{
  "num_hidden_layers": 13,
  "hidden_size": 256,
  "num_attention_heads": 2,
  "num_key_value_heads": 2,
  "head_dim": 128,
  "intermediate_size": 704,
  "vocab_size": 2048,
  "hidden_act": "geglu",
  "norm": "rmsnorm",
  "norm_place": "pre",
  "norm_eps": 1e-05,
  "positions": "rope",
  "rope_theta": 10300.0,
  "rope_fraction": 1.0,
  "qk_norm": true,
  "attn_scale": 0.122,
  "bias": "none",
  "tie_word_embeddings": "early",
  "parallel_block": false,
  "extras": ["some layers without attention", "local attention windows", "shifted keys", "gated attention", "exclusive self-attention", "value embeddings", "hashed n-gram embeddings", "a smear gate", "learned residual scales", "skips across layers", "weighted sums over earlier layers", "capped logits"],
  "init": "normal",
  "init_std_qkv": 0.0242,
  "init_std_o": 0.00474,
  "init_std_up": 0.0242,
  "init_std_down": 0.00286,
  "optimizer": "muon_variant",
  "learning_rate": 0.0112,
  "beta1": 0.95,
  "weight_decay": 0.011,
  "lr_head": 0.0128,
  "warmup_steps": 27,
  "schedule": "wsd",
  "decay_fraction": 0.706,
  "decay_shape": "linear",
  "final_lr_fraction": 0.0,
  "batch_tokens": 32768,
  "max_seq_len": 1024,
  "doc_mask": true,
  "train_tokens": 418000000,
  "max_steps": 12757,
  "dataset": "wikipedia_en"
}
Each number is 128 + 32 x the weight over its row's rms, rounded and kept within 0 to 255. Layers, rows and columns count from 0. Numbers have three digits each. The size before them is the row's rms in percent of the matrix's.

# up: layer 9 MLP up, 704x256, rms 0.206, rows 528-562, columns 0-127
# down: layer 9 MLP down (transposed), 704x256, rms 0.119, rows 528-562, columns 0-127
# gate: layer 9 MLP gate, 704x256, rms 0.192, rows 529-563, columns 0-127
up528 099:082124120102118100188139034128096138132130155146116088111145082190136125138100138097099121116128151121142096126108141182170148171124121121131068042073136093066121137180165185089114159169123110179123085125127138099110127083142149162133163145125170153118134131105107154110139142187121128129145104128120110076116146131134125018098092130128114149146162045138156144154117038176149161194151
down528 097:160113122105122164115118099082153175154175101107177145113168099181174135141065093128155081096057109113105157133145127169155098112170180125099120024094157098069109136083141106121180156108148103145185120159083157099120146101157112103112077168138108125108201124106106180230112114128180154122131120118163157146138169120098115079163154123102149115145100134132084147057149096171122121156124
gate529 100:143133123043168157057142160115140134153151182146112172168141151146086127108131067099098110138087113109148141143079143091072173118079117138165099127147162138170109130135137128162148122157117140098122128165095112090153157122083117129079104154225121145119125122090013162153161078151123130070118091090121094125134120136078097106131123117137140089164106200106100119059144143128153124066136
up529 102:185116108187149196129127164074096137074081138151122097167141168183128158162096099122121186086069123080099160053171121106136167094104111129156138123140178105102154100133163126114092132128123123148120109195125091169181152098105108123121173147105137131181152160064102135119152129109136067118165135119171150177122228148120173137117079143024190103143153124117139173150106165131107133073129
down529 102:124115122163087129111080115067124133183119124167159063114142131141151111132158165145073090149120104102138136180169070105167112136148135149147179125173073113153103137169111145140105090070158127122192159166147110173142170099158155087127169138133204119143079176122082159141135083147152158157112117096084144149120104096087183094115120154166117159112107172173102098163155114159153109112107
gate530 107:190181095134137131131135128159165161102135142126147137142111041141135128039129037089077152128106073068159097183122163088170071102103149152120098112174101124145146145134114155137137156172179098143140155178110141118149127142093150124143105147095143158067098072136076115165109120093112126071101140123144209080146141068095115096122112150110129147041143111154153118123099120151120114140084
up530 111:113145131157169153107123104140148142147139133132206098132161085106148105144162130079033089085131111116131094109187159108094172162182136129080164175174132196133161064115168142134109150107122111108184143132203136106124159133135084113085116123159136143144090094159082120135092076153097128149162120143138137092159118126125098116121204109090179096118153159116126133124155119112123089162146
down530 099:091113151085113147128169082134133104163088136111140135117159126141063097141139138102135138089158124048180083126120146157169129114202181075124144152148143126088102140128114094124178136107215069095121121129143200138171134152172150069136111135196119160164135090095062090105094076163158101139187109133158128123143090122137138089095083157117184092139121117163109070136120118102085149126125
gate531 099:157119171058118124115108130139155167160132158100098114070165097106193130129134098085073136147113189115112115087135100129149112098107128168130208135102145159069042104195127080104104108111098079157089147131101093128080152156103161119120169137157180134121130153055113167126088130146097182149076170174130131150067067184185113130107100111106139135117158190147090086116151159172147054131055
up531 103:139183157063159108112123149123201120181076132117109106102109146094138125147164141089148148124128144144131072181129064148124136109101116114080125116106188162128097136178157062085089165089078116159127171145069156140135134131062158101096172102119211148148158101143085139094118175110109134109137160113099129131124129128114129105085116164116152094048133154131151154147105160120148056166093
down531 101:141157144081140127117069150153179110142123171144154094102170141176144125092101130170137102139084125196139141153100147144128107151130130133112137187098125158173127124164116125137056121129151121150202231191158113105128155108086144073121115092089119162058176192143122131112107109075162099074154140104101125143138114140149169081166119148163097161132159121131135135089171142055085165184100
gate532 101:145132100169122113120171116150079173094128126117174069118139146124105086103109137097040091126114152073071161147129116098131128127069135093111101145186123170159102132119159121113118148100151131123113162142121116148119136232135120120127129190118168082131094144164100137079159064155126109139127092082099131060134109127113115137115071129115104125103090122097163184068140084119136125123160
up532 101:169152155148113138182153141129103168133106117069162083105131148131107087136115118180104137112163098096132072079154049074147063135145151151154114150140161165174165108123135175077151103140089128141075142113101113131145102152156132143112123154108168064125101103130123164174131087120152214153079139102110098161154108135091111080095101198075073151096164105075137124079147148095096123122126
down532 100:057139064160195093127128116092133071150085114213145126127122144152114089123162072136087131160138071143130096159128092142125080164116170121146140098148122146108132099146140111154134149123172065128085156141252177112175210099178168152108130161160128108106118050165117139131053148133172143153077151088077139144115168123146134092155172102094102150124135102142192151128186174152131158138083
gate533 095:136121111126097102102122110098146083116100112179124119122116137119063123150166147138153117109221190150129135146116112108097098079138111118166131172152124115133137104052108147094119175180101089194128093124138178132100189127102106120098121033123149169135098205091089047114138095154105160114161064117138113142145144156115134100131124099097116084136149125152122069100161019095152123095132
up533 098:118078147083165129088116105128138117088137130181150160143162141168111093130115150192103093123125142110182131171162136148085123147206179144118168083110139186136132102113131144126063084214125118107076158131131158104149159096093068123118093129145140119175163122158145051088203119134104125139108081168149118120031144109153133089119133099080154158112137137106133153100183117084114097124143
down533 096:181146138092102104154148193120126080201123115081142129088135116162173120136107133089082083088073185120111138121138178081176154125114090162225113162150166171170167118066153090131130142143126139105096151148135101145111174192152113156056133163145031103146118132110101114092097142105123154066111083081127088110128166167110122084154092117151156130142160099179124117135134086137110147140109
gate534 097:150106160160185091135114107187099217148160121085084089103128159182103061149130123103118156137151082160183153155126164139143109165084122171109092156111058109114119114168127104084112118134143161111138125195142141087093195137157194105157149123130093134105152103109091087151121135159145133135099176114128119070170148103134110153120144092137104161122141108148118147153153135113164149166138
up534 098:138130113141139151144126164149075131129142103153120102142117103111077051145085154149129149141104156113161112067142153121151089154123135132080181119126163124141133133151151150136074149123101108139101198194162171142118158067102136149055171141114122126159097164155164115105102068141172159146115133107125167118121133140161094098166111088092114131179160131100113091163109117181108131152123
down534 101:161137140084151136229115121163165103157118119133069133162131137127107160154147168102153080160122130167151162180118109088112175176140141193133182099113111093127129089154151089138133117081074113164112102091074138134082131170140153096168109130185158103164130138133148147123103093135216121164180102083061160132090147128203087165163120161191121133139101152145166137144072138109111120108098
gate535 089:128184255107077040235182255030177105147103163127133128096171146177098077107125141125115158126152128056119152144137108087084122109126130102109150148132131130128169142101119086142129132143140146152122115054165104138096163092120086165118093134130129135149107103136193137101170130105092108148110122107143111126148112173110153074135142151120155179188127163148136143145103139146157136107133
up535 086:073184221146080018255229178001197090132137105127144140174133145163081102120147157091122111130131146077123160123147147149136086151165117080147133149123099133145147091122145095163171124079105132125145148110092121136134139086150074199146110133085092147109134102137126100071148152097149122139136113116186101110132113167160124090130098117153124073198140134176125170145128126122071132139124
down535 100:139129107116122124081172103074105136133126126124115139131112127116132127135122122125123123135128133131128133127128132137114136129125133133133125139118119140123131118120126140129133141125135129135128127122255129136131136146132128126114137134129134120131129132125122122140103132142142128131135139134114134130119137122128132145124132126124120146114129124113125120121139124126145123125124
gate536 095:166163055094158127163134099159121096092139137149122152114154143123168134137097161081067136103119171123109108156087128096118118105136125132113117087110109112107127107099150207105106133176182193116156086133201124078172128118097136139160206105117094121118099132160151147077121134163034122099142152163127159116099157129119123130082102116110129133093087080095125047150094171099097130094111
up536 091:185140082072130171143141180111111129047117129175079150130075139131172138141126183159110111079139106100154131145186125114155149181131140062071122101156144097135133140136114124169134100124127160142094120121143169103137130127138150146135107102093151097041149099135137098145104154113093145097117159133127132113111093178092170091147144102107162115061107116114097104069150163178103158151156
down536 088:147197074102129115206176174230143129103152085138176146162126128136125140118127126131149127153136094099102111142105121166110115206169122130102166143168122144186133171097157060149062094150138185135094135127255134060155140106103098143166126096112081150161155140142184165146192130106138117101061112104128131096145146096123137134096108116175212074167103140145106131175145174167101084082085
gate537 097:145140112154161114097076111117155137116137159119133110164147131140126093070074129107159127132120132135183116144086116123150171115116147138101127157041169138116159141130122140116149126100138101098105143090130161136129052105089091081145045162161196106176125120133096122114104131214121168047149091181115162129155163083168138154118134143119148049168163116091166161117198114099095135119131
up537 096:063112176160057185053073181157107167133115118182094135134166123104098107119076147166155134135091120092133160186149131068115070128103127114089088123108122141075176097147163132106149107146125108134101112191155165108114102160160126116086101091161129108220145141145111197100117165131103167137075119124111129135190113109114150142110138111130100127152162159142089127112221117134161117135082
down537 095:102149127090138141134162061085123117074105130141154110141098086068128114141118190097129107179130158133063098105076116130117094083154117129152162198114128091159138138155118074179120122162117104098196112096210158159132148170165115090152113111156208089146116138099185105239135112109143095110073110130117126070169087146124119143173159100127104150120154079123126110113143090077127072121160
gate538 096:170082137100159145130085084120084152105147138105203123123082132157181099141155136138132128111152082136137131138116152138149161105145095178071111109143159125105067120122103095079099147171149089128097098158154137083097102122117147126134145101168087097152185069096120088151128130111176160156162147170130114116150101089115122149139129126153230148132122162097122112126133151136100156135088
up538 098:086154122123163114098148174192179103126129107085058102115104117118117120145086118164174132113095125087084113123146164050166082142154131117143133171150160163138062163131106094093130134123105163171103137094117137118132137069198150127130086132121113076146171093102122176149171153095105165111118141209071094093117185107130031069101100131104106099172112150153063146147121117123127127154103
down538 099:149160109145129163077117130086164109184099171119137165093174167167094137172148149157106125171199099134184085102107080177096108141113151137139106075111152091112117156152178149195129107119088158179153140147172092157142150140201088117112120084159162110190159100096118066104099091119126162163116156155152110100098104111165154142090128116117107126093139104192089127187152126093140127107165
gate539 096:166107141104093142121126101130164176130137096126113141156093128184071077167087083137156153133141149099125072157102203149141109150173143179158069084033117173095133168125180181152110153125100113151122138141097131086135103129124145150150163201108174134122119118118139125162126119100123093096089103149115108110119082132083164113087133067160132017153117137162146149100067147139130104158110
up539 098:088081152104185115089070068110120133113167165171121190139140100124111128095082177190107198144097165131127105132169094096105087155119137109154160158110168158107170088184137192139086096156122140182118117120126113131153138153169188123165128079086119126071153122123099138075190106137151152117145144131154166124174158149124109096157118163150078190155093098118078139050092072063160160115132
down539 095:128090130127081166102142128098138150115086073187172117122108112126123124141072177162131159176170120154146134147157195125196122099182091105115131156146125088104106080142162143105094168174188151110115135131083125132108099131155108132147152179108106135079115137132077158132104086080127136135152102181124155115136070109163099167121179117155120076101098126174108143128178106152118164177121
gate540 106:123148174116076183099110164138103095148133108124165106137138115154130196111105125122170171055118147138088156144093153123156137091125134058094088131156081137149081134114093150188144159129076115163129119160131107119113129182122123085094101112152108171127130158104165154118073137112086119198179123138128097067120133111138081095090131139207156113129116160161174105104143184145113171124134
up540 099:079110107100120089123119120106073126168109113089108133136130118087153172099135170154161141122149167079129104185105112186156132133137188130145159106151109101144151136130077156166157131103150127118181132113134127087098098111129155050138187028180121133101100138091159142138119178170119170086093111141095109120167185148112112101104131120048121139130134093168158095150079146209131105173107
down540 100:104213143121196085088120129139145136103159155118137078130091171120145139092117152059108149184118127106123039146063126122087095136178125133144134109136142162106162073154160170139127154108103116154092194115128153172129133183085065123114140130123131171121112120145108184125112169112140161143108084176127177131118076195128173178152070133132155145091120082148092182097136085136124081091157
gate541 106:150156103120187123140104061135180160170148140068179136149081110066117093120131140063145198172109109116144111126108144146091147149149129105150089093139103114142080129108072096071141103157083121152097134054038147164111178101142109120124136192102159174166095095155083167123099060136143132153116149147117104129129060127101133097131153064146054106109110099113071105124114151146096188134139
up541 106:127087229060098117067118144140136092135162139134131174136126185138108163119160096150177160086156157151147138116137122170190133079118153140100185109149158104168094125173157159077136103093172169090106156138125152066185088100129106120081163128122123144119118156107093150136136172050120122108137126129135146119170128109144141135101128110064132195184153140153164131138127115101127121102185
down541 106:126047078096109119124147120119114124116146130194097090145161149099094119138182106151086140084160148140150090093119116150120148176173123166109108100155027108140095114128140135113090164133094106013091150132126132069133136143116166074158132101165078117101111118173107066090093137148117114109149176183071150098115142183145135129094152186115144157114143160087133123114136136098106124152136
gate542 103:135086186128138128092121103159121080191112109137104214142073168139160137154075098176138155137117165141127138158098158083143171177100132097154168132129147105074156153178111139100155105078084144102150168105064120087138118145217134079078127133138128134139134128096125115118100134164164096125119178094144174165181099109116154165127131134185158158125119100145093105170151145095140114123064
up542 099:138119130081113105123109154129155136143094048117104155109134099126170170189103121163132093157145139157170176104115161087111153080220096141137174118110174157090200107125093106114176135094072142163126132131124107109120161124140138093144096174169154161113182093165145169106135117177071129094167162123191144132155131145130088157118084093112152084125173154138164045205137108143215154118119
down542 105:074111128087128167170144154140115161125094132129157153100111155144118101139100107165193191138145140122111128145110164134167086112135123114116151090133070191116112145115180128113137102145207116179129137162183153153152182126119162111087074106143158165115171183140070140079130156110137123119156168128108056151076071119099166108127087082117144098114120158150116086120142091110102110118118
gate543 101:109082080107097114091151127131152150134137108127239138104096131167213142108135090078110198153133141149209158111161176115101132152108106159089187099196164106090117134151111136145084160110140127162094168099135104143130136103058184131075152157141162186122131110141125115127117147094088117186126137148133069164132107090117118157122127134111174086120088140070121119107090134072067168153197
up543 102:194131141121106115151171153070137163100153121119146168136128146077098146134134135080165110095118172153122150159123095109172105137139187227082119107171114099130126159142158081058164145085081145157125118102110116136112136136121128166142171208169152156113196070120167133098160110101120086155126151130140084096130194174122133133094165107100148098133123150072099098086095073164123170118097
down543 106:058141172140101162114087086128140188170148116110122120127114102157108114111156063124107107109123130111147156148174124161159128133116111123205195140154166126126156141126190153118085202143121078136075138149212109080061163151087145151130055102148129051131128103163122080153159105102126098095178136119072155162139136067181117141138095130123096101156143103120126141156149144075163162179198
gate544 095:129087131143122145075139149110165098143074115130153133125068156093111143146183155158090109167158116156157073131154157167090147084151112100118125106065081122143159091168104120069152095112146101112132112112147084079120141107110075148085093130066129133169147092115098152111133128214102166078102165125184144069088167118096131183111109167160087121109158138236129099198156096118112133171138
up544 095:113148158170081072141094087127202108110148163107155130117132123146130095183143156194132128133142119121058121104139126132129157107116167052038155150125049120112082110145118113141151084159159163142117181131055176115106110181074118091099152127073083144142172146131082125131067110160121115123155152151136166154134105119155103122061116200172121108158101131142177127166172097105114181162105
down544 092:048186098140139128097105131050172109176091116212158093130116121140151114166118151105125173140118094037123126129149079129119057085098133123158154099188114148122139189155147118139149133124085071105121129104164144113174171097146031113124110137118155126168132155138095145098100131128130137138102164126122183175067121095112148093097107092104121168065074089079166162083125083109150147166152
gate545 102:128171111151164157069123118147154164125140165096158066117191140093151116165160129134147111147100162144105124135071153134126097141148089127102103137115182117142144121141136103198146108136096061142166140091074057184119132116103181111147136122152110175152175101145195151161118047169100138184109126170080076100137103096047145090118048153137138134130080103137164128113125056155112120161088
up545 103:145174154136192113151151121113128116185077128110106098178152124143125085155156146188135156093133155139128124121145139104109093124103084122160091074161090079145082060136093131149117085076117157198136127159077113143185112086153146118088149150146117143064107126131093138133106055162105092101076121117066110133114207165132100146116104095151158186138145101108109168142119084173172143140117
down545 105:094125159192200114072093143103141102179137172134136091140169100104144200119116088074102138193106147164132151117169115134180129136163129196113105120095108122188134172162107111113089161153116129137181143137192192114101102087108165126160097162114186108111088156106115142132118106117088114057117118168089160169086100094093093155070089152159134123129138075134087142164136147108115165157118
gate546 101:146130095116041109145097138112094183143077134146092168122116098095092119125167159140139182100099083133144115199110135122118170085068101099143156101074120131144125142113125076160108155155145159092161125158127128128055068097102097109127144113164072144146108154200146061156109117130181121053102118150089133112173160180169080118228100113182080074121115143088139165081101050121092149144158
up546 099:106122104141128191120168128144144068148178106133169117101056092122172141112074105103127089172088160135153100125124095165135120197148131057134150191129129144143182125156122152142108130144109161115132117139130097162147183116115122103107078136059184188148101132117140124097168116134129186149130176117112168195092116125183119042128116137105159147086111132132135148140069137060172088058126
down546 100:161202120137076053108103133174146133150125143102151089092075063153076076097130093098111198116175118179138179144152100141117076090133153087157143161125169103158087133161121157080095151172168162145117140080117062132140078130133139115199120126145111131106146065125136103135117163118083169120120114058183178137206133128151119140096108118113165088206140124126090152176172106126133041141099
gate547 097:109085205113184084131137128172096170159139093102139149135099161092183164110121189126133154161084095136157167149127084120079136118102174176125140119160116133126185079116117137135114133130154095111097178118140086113124172166096126135111154101097111130096127089189202124142146170122124127148108142072155151134097116130175113145159167175160112136103146075210120135163108148138102135133151
up547 101:120187113137140165137118158146092146062135119145138128117132121225096115175121141175143103093110121125107090125120120170080175111122121134067138175140153143187074128063112132138083104111141145130164096060154126124099123142071126105140136086140088135125159129102159148136056116068145081150117173161072102134147147117126093129136185142163090126168116159104138173128145136146174102125105
down547 097:163101154164149142117084158111127126146148141123089130111135137088152094113118161165094145090167188155124104150119125159132161112185104160097193137154102118122192109102167169086156123085161112138144167067141149095125127139164143099139136111117131138125106160146088130096153135087084135157127119143172132132154151121077115064145125090101139133090163123135095131174133089151137163134144
gate548 101:105073071166147126128216177167077139139170056191082126104075142172143085163178125136109145139105119103140144126115118104104075170085086193202107121165093169149148133153104098119100124152120114133101176090103157195124135133098138147088117112146070187092124134097086096165113126083123153096048098102115093098164096102143102149192124152140101117131147083087192092130097146176102097089157
up548 105:096124150121106135150033119094169190097122186112133108104156077091108136120093140194163160105111107148117115165109125075099220074145112105158160157243133136166152179149130116103139129089084098179128150177118148087077145068153138096192169165153142132123111162090141153064169135145070185150106145096077141152097121150101111108075122145145124118122087105094054132112092133131159184169109
down548 100:139118043123111042123147056095078113147075125152167078100149186128084117096097103062103113093143159116164116171097125121102103108154103104128114116119104131182111110139151115137156068149153117190120119128144195178170112138169137168135157170151142124116149114110190146159081145153073120132130083194149011106091114105165126169121144150118178108125178086128149121061135132163125129135098
gate549 097:117110133156136098113138110145092061075106036080140073172162091189133130052158077170103125098192133139128128131151148087144159083150102201100115117093085096118137098125142097114115103150118090088128076174078121165151108172158101156207162109130115083133123126147134146128135111142046108111116121127144158102164162116125135157146108111128088187109169158131105086179118085127155106100107
up549 103:127171131187175120076110184161159072101148127143131103128127108124105117140151125142113143169200107077105146172154108091146149135101138175120176085077177142152143133108080152151109147084135117067099148205175172127108161131177141124092174147097127136201135088125103096056134189147095109160120132066118142162131172138125126119057089074158178114151111182100132131111134136156115126129126
down549 099:137117172145065145153102143115180112142117114097041154075115125112123160124177155119114170118135130149119105149092124177125139100049097155131101115097103173143157137119121055065163107106042117123145165108211129184117128072181110140142152113141146112132139119138073133185098083129137126157128136185135120123154097129093147138121139084146106173164116117142151148176057123066135109129082
gate550 101:139156178134180194069133127143094141138116130119145109090123124139117186095167121117138108149103161092153152126165113116167121163106148162097119135135164062124161153117145076127100096092136115060101112085097149175092055128070110132135167094200124116175168117141118147096193101122094126120110151172144071087141097151041119068143125117109100152077054128126141133112201092172131083135166
up550 107:121083092101161090143126161136086157127156130116095120088198117133068167119100144108138102099102137084131122106160126193140144127144098137137120099131088178183086121085152091138178112132091115155099139062131172108129096094143101148143128073080134099127179108054143097155137139095052134080152179162093144060154139119109110134165135166106133137109079099119159102109114146123098111146132
down550 104:101145174070116094092149190080139111151109180102153183090137068147126160068159121179185101154114155152140105159057069107133073147154145079174138175158138089175141121130128082090122136118113139178220138119080089130089102143037143130099131131083182117137157163161105147143154120169155098144138123118181147116142136119121052095125154097152065164135174106136135146104149062121083128146116
gate551 097:120132186130115114112118130159147178092164119088138081137118158086140130104184125116109129162130194115165179134086183089087136143124128141139105188116182076083154053123136117106118084064089113115128110171098163074127154117085110116158073105126027092142089098170084157133064089094119161095167097113138137100167119092157150098210169161109133102121091119126103151066132137125105103084047
up551 100:104114119137147129100130127148110128125136083168094144130137156166096130193132126096149103097132150110125133107091072169079113132139132130145130065083143102139172195085196129152091131109140136136038167139133051165126122145085111136089143130066109127138104102102117176121125126092126146125127130113109148144102152162123138165135116128153184107143091073157204177090068128139098127149147
down551 097:115113129151119142108161164139107127127042096123200110091107100129126108132136120136117104131052156069107154170096122162131159163135133128168137080097111128134162109169124114147143169152154168177111135091117144086139154137138139134195129125141143175100102126144147100207112106101095194090143108189150091133054118092106108149159176080192107143133146084121091142085132146136091150194144
gate552 097:139103136091163111090073150153117124111103083076063108126079141203119199157151138201145126145104155143178147111089086165079136098120121105159071163196114119112118141116126113169161176068125121105114109122115115092150189110080119109097210078108095105122094169071120151166168132116169162061122155111126149094079136182147068158094080159118118076131185178157121115126097154111118157130100
up552 103:104139141141111143117114084123104126156103151157091140154111085043103098170120130109148144125158126117155075095139193112062176092139125177134094100186111129083145082110091122127107101142139144176158137160121181100105131171119169164140178032192094100053117152080140085146125138118047099069146203149135113113140122174126121128154149153158097096132143159169060166100167115142137142133124
down552 100:124127136142173158170130115106118088068119168063083046053138150173168105173141101138049157163225111169123040141157137119122128170110145168215154099158104143107129102154144092169122198141128144099142165180106125100153158144077169123120097096166137090098149096136127168173114115136115159099167108136137142158151207141148100144098099132150141123137125202159101143119097116113114090099064
gate553 102:128152085140091176149115145205140096137164105112183073120134179122131105139169119123107113106123123113137090148142108182131126081088126117153110176110147117141097161079117106095045149186101097137107115165095136127155090116151082096165165073106101099149139172074100110060135088188140109103115113175169096133202080138137103151105125149122128112123102146126108141155118099148118075176146
up553 100:062095125124133154073141070031133140093136114139115136113082090141110133114126137095124196086139116147127176085177157060135158172140099130135137106121102139125111086070157149133166142066146096183180080087108141136122147125105112174077118177105088201150129129135043148147159133152112092187104146044111130168097118074116077155104167106184128147114141097064162101143122104099145131117098
down553 094:170094134184167120152177175136083136146080138194090120186097132136121173112104071134132121092145118116125145168164095112181097100154147075085117128158091177048110113153113148164084132178141120098066137140012090127091113116107101106128071108177125094100106090149117099117098062076134187107107120089113044125095113147131123187092092118153106118113135103125102122122127179106168175059131
gate554 104:102153127103134130108124120135093163078080099050089129111058081136116111156191074173138150157092095110169169187133179108091223090191134127103110100083100147138147173127106117136135148134127130107088131155099081139087087135127085080160149133122163111139108150100089140152138160095126128111170151148094117078120142129114101143197103157142085091125115160130145123103166092165137177159092
up554 112:115105129126110107111111086083121138118146079125134082176137176132156108112105170099089104150112110104080162097106124085186113123127180153121106056127171117158114169068101142115135180151107153112058103149124169056149066106096147079130170109116098094128124125176165119130144164130122142094146177077140062138147119118111072128123171121105147104078164140112093125121116068061108129121062
down554 108:055171102127197148067123083140072111124094155147090029146130147119075107147133124140173132156122111165160151110176139114085094119111083156138103145129131126059141114133142111141067129181133148194076111168115177135143157088145099152157127172182102148160138136139158167139167137126116095183123102121117067065174099142136177135126096170152117177142180093156126108093135144111113111157112
gate555 099:112124095147117069113171114160135163175175140078132094153117091169102155090200139110094091095073171165117063119148125091133124115114092102098099132162114153114153126144112065201078188166136071124156060064065132172167126147154135105144152127157136106092122149152120107083136105136087132173112130178064111168130080158114108087146089158135156112101096110160096103168110174171140183132173
up555 101:167124144123080150174071072094134161118107096099136187126104168135155137150108136176134157135157079147207144103111146109155136173132135173160111161108152139137191091154150123075160157106125096109114136195159150098157070091137101137152149164176123136159197139155208171163123120120173142130157102111120038124046161133132079107205178140119133139172178134116119109118147155107086095119142
down555 097:178154098169137141125159117139093079202086200165120109161085129173105131170122118143178168118088119109123091137119093180109102120181101163134139106093119137118132105111139102100125109140142108132109151121067141121088128116117154127149138134161076118108115109123136098124088116147137117168181131143119028113160201113106091138193108094103114102122119169127080099136118169105140107095134
gate556 098:105119130119128157108150109176121157110139045152131117089116081117106139128129158065136125169150109149106109178120118123135185142103111145198072122158097108088102100145163029162154082130172082172154103058096119156145078125105138099212186147133112188159141130160122184115190113068127125120126127170161086107064125130148186102170110144132136139154123185135107107143150097137137146161104
up556 105:158119101132106073134159088136113106176153118138033147177127146166058081092154137101149161157104161119131088123102070094090159168094153122120108144104126153111167093122120131145102133153119123162120128123119130184124108102084153133152128141131196131124189123105104170148163106108141136138039122149111082143042131158094104107133113078093175126098096137121113169113153143145147144130141
down556 104:076137180142143137098097136046158160074134184139150150144100106141132100160142115156146142152164152128082128177087115144070152123203147182212190135145084177146124136140177136133165150073076126078110116119164122157100142150091116136121105117165137123115089176115116084156144108141111130143154168105172139113104124198038153112138129156122096165115065144064177161119127137119065113127168
gate557 103:182105078110113132112105155110054138103113117207076113160116150076135124069116070098084136133176103123170142133174108087110123145115137130121053125117140088108099126156111135122157186069114094146138159090152110127133143091132077106167113157091160069071111149129153119117140147085161139146088124100069155126132113192104125138100180165134082076157116127138132169130137184134131120125104
up557 102:170073146107100180172079118143111129134150138112184119103134109087125124140130186113152088075180082137133096123116038075137115157168157193126123205168125194118086142187131103101171130159197133106108129157078179148120102209096140162116147121119114150123114134102170142120089137076157119117108055169125148148133106112082122089161089106158149091144145133084120120198136110150114121132098
down557 099:166154096147109099039190103114140125112129151136189135066047139162147117122133144094114140114106133136122109103072173143113130103095139154128161112153155085166177045142093073150119164121119102136104130136085139167175069153132167165060119106085123130110212095156144155151119110141137094162075208124065133147181098123166164069119132111127152220111065174141131093136115099128186097117172
gate558 099:154165063129166175164108171127078119078158183133141141143122132096146185119088119114118117171166164095098119132143091177111079120097167148123139081053170104086115157112091103151071087228168154153142133140143127196134147090076146161084058141177160167122175134168102115136175062112154095123172114145159152098187184172153172115216170097066094164152131125100107104131151121124099150102136
up558 099:133185153157145092196137082131134094175124136175068082102100131121105128128184163115138146094139071064091081068150155170136163127177134101095157123119057049165116098178136137139078115159134108125144149157080148106155184086134137122113130117180088137093199138175172185140115125140088092082159155135160135112103131134142109145109130126069133120095109123099163115148123131147126154130128
down558 098:094079108144118140090082105156129131141128117135099134153132163151135166072138139140198118112151154117143137124132144091146122154164079095111158140150150075174116056103095146100123214105139137163115128106141099124090164183102097052138145127135062145165154166085097157082177104177078205061126133133140131133154076144148099148105149165120093166107160181093090116115100150154194149113070
gate559 108:103191140180109088122149151147116164082116083199120121177094138105091113144110150142112124126140158208097102151115100152121136113112099142199122122137121087135127146106124101145139128072135174141083078136111101120142115099143131105158116110096113127126145187171172151116158166135109165049046141111054148121113190170119159189146120154107143096156174132115161124127167144133149107094131
up559 099:114144126192108102109131110150149175122112157165108173217175096118123111151047121173087122119076237136072144158149133166094157134128122096169134111068133116143159171154111132088106131125083081163115149097114089128119171082123101132128155109126163118097109110146134114140113161189152169096099116123128098073130140141178153116063130112139190108108101124124201134085123186110112143102122
down559 104:136110170069114158178071115153135081094136142117119165112215137112122161069162087103180168133124138184116109134114066107135153131070158089116115166210130129150150109174201116114145156112125079094177162114162138149123154136094140153125127125125120144110140110141120114100143128097113148135120138128083152121120134107177101090119132121112126149082079111143131176101127142160106093176135
gate560 101:118162168101110125130105124137130184088146085149154067155126064134132128144198129152184111088122107136064160132103196070086157065132135148136128121141114084090112126060118103124102219130151136169093147103133120085092099161106156039129077109098129130207115172142123132142068136141172158125093134133124189090118152138176146133109079110143152112091128117128097139132079107121159134145151
up560 100:131098130139122085154146132123110162158157135128151092153131084128085146103210160141156147107075070128128175180078132114119150184150133113174179094073136102113097142147114138106118138085109125123144091105141082111137102169058103101129156085079197058171163138147081058182133169099111167122081140088113132107122163153171164113081110081123120093109096172134155162070109084089150110112152
down560 100:076152135175087165123154119139103145136140177124073169105169145111135122111152129108116184162091121167108121158116148129137112120142076199178119074112188123173152124107135150133113136115125132174106085103085056102149100186150117154122126095129088175125175150141110167171144101198091150160150129162132060154093130157135146128135137143104111127149113213194135151123058114106095159161119
gate561 099:133161195128130125105133099133089131126149166123116178126128157030175167122144150134083116109155122149127125074187090098077135100169123096135190145160126138076135158083117159155171104101126152200099031119121152111132106100167095095120139072148128106172122125098114134102147122114159140092160134103163152149128154104102117146106097122137092158137133107196151095137155085116102147151124
up561 095:052202161170160097109150127149114109116135164171107102120105099062166145081164095041123135132135148149063169112189058103142163118178111141125144130127169135119130126130149132104139144103182128152160143158092142079115111104153149135161098081087108118179100178078138162120133127084179089073121192140111104129111150130151085144116066141143021112139186108139094094188186115100053127160115
down561 100:122163148162152107119191115111117192194096155193130110162051174094106122146120129110117120116087142076112045119186116095130107131128174150146098131115149067124110088185128085090120159175104069122108097089248095105131131146068133148131095141128101106130103145207129146103151179149138143144112149123203163103114158107160220116092101098109117122147135169128103149169154081142175126130109
gate562 101:138066127160093152124185172133071114151101126174154117150172130128196143159146080115119108097166105074198121105101147123084128126057126084158125154123107132151163096116112208150152185091169133135112151131093129055161128135134129109099117127060094089142076122126112123086137143133118112134122185169095153062089126076097121176145147178160192133103163177129127087155122086124131156118156
up562 099:170081128136114132110194109111122145128088113160141130144142093132118133095123100112106110136148139135145106088086142101132121121134121075200165173140156146134132084092126133120098110128137102127086140136101144092168119119165109109096101121125041158082118195154091086113149141110086122152135079134149133119057127171115144156048132091127165239135160091128090161141104089182101127202142
down562 101:120130093106165148133116144080119136129119127167089097130129112128097075171178154146203105159119085097121140114096089114125131093110115081152140179118163120147133132151144108131102142074151147138064094079160116119119199115095106114136115143169161108114156113109123122159123135188095174139117113114082160157138094072073167155154135157179174147155122102120131113178134126137136130157095
gate563 094:128135093148154118113073142122104110106128108121079040215149113057115094071134145042166103121126162204146145138093139161157133094194149144081150135115078131101102135094108169120142102110181127130117081086164080122164179130105063089149141126147143089125139120113134116164190133181089103134128108101146171124154168092169141141102176118197115119136125060079105121184113094150136132149144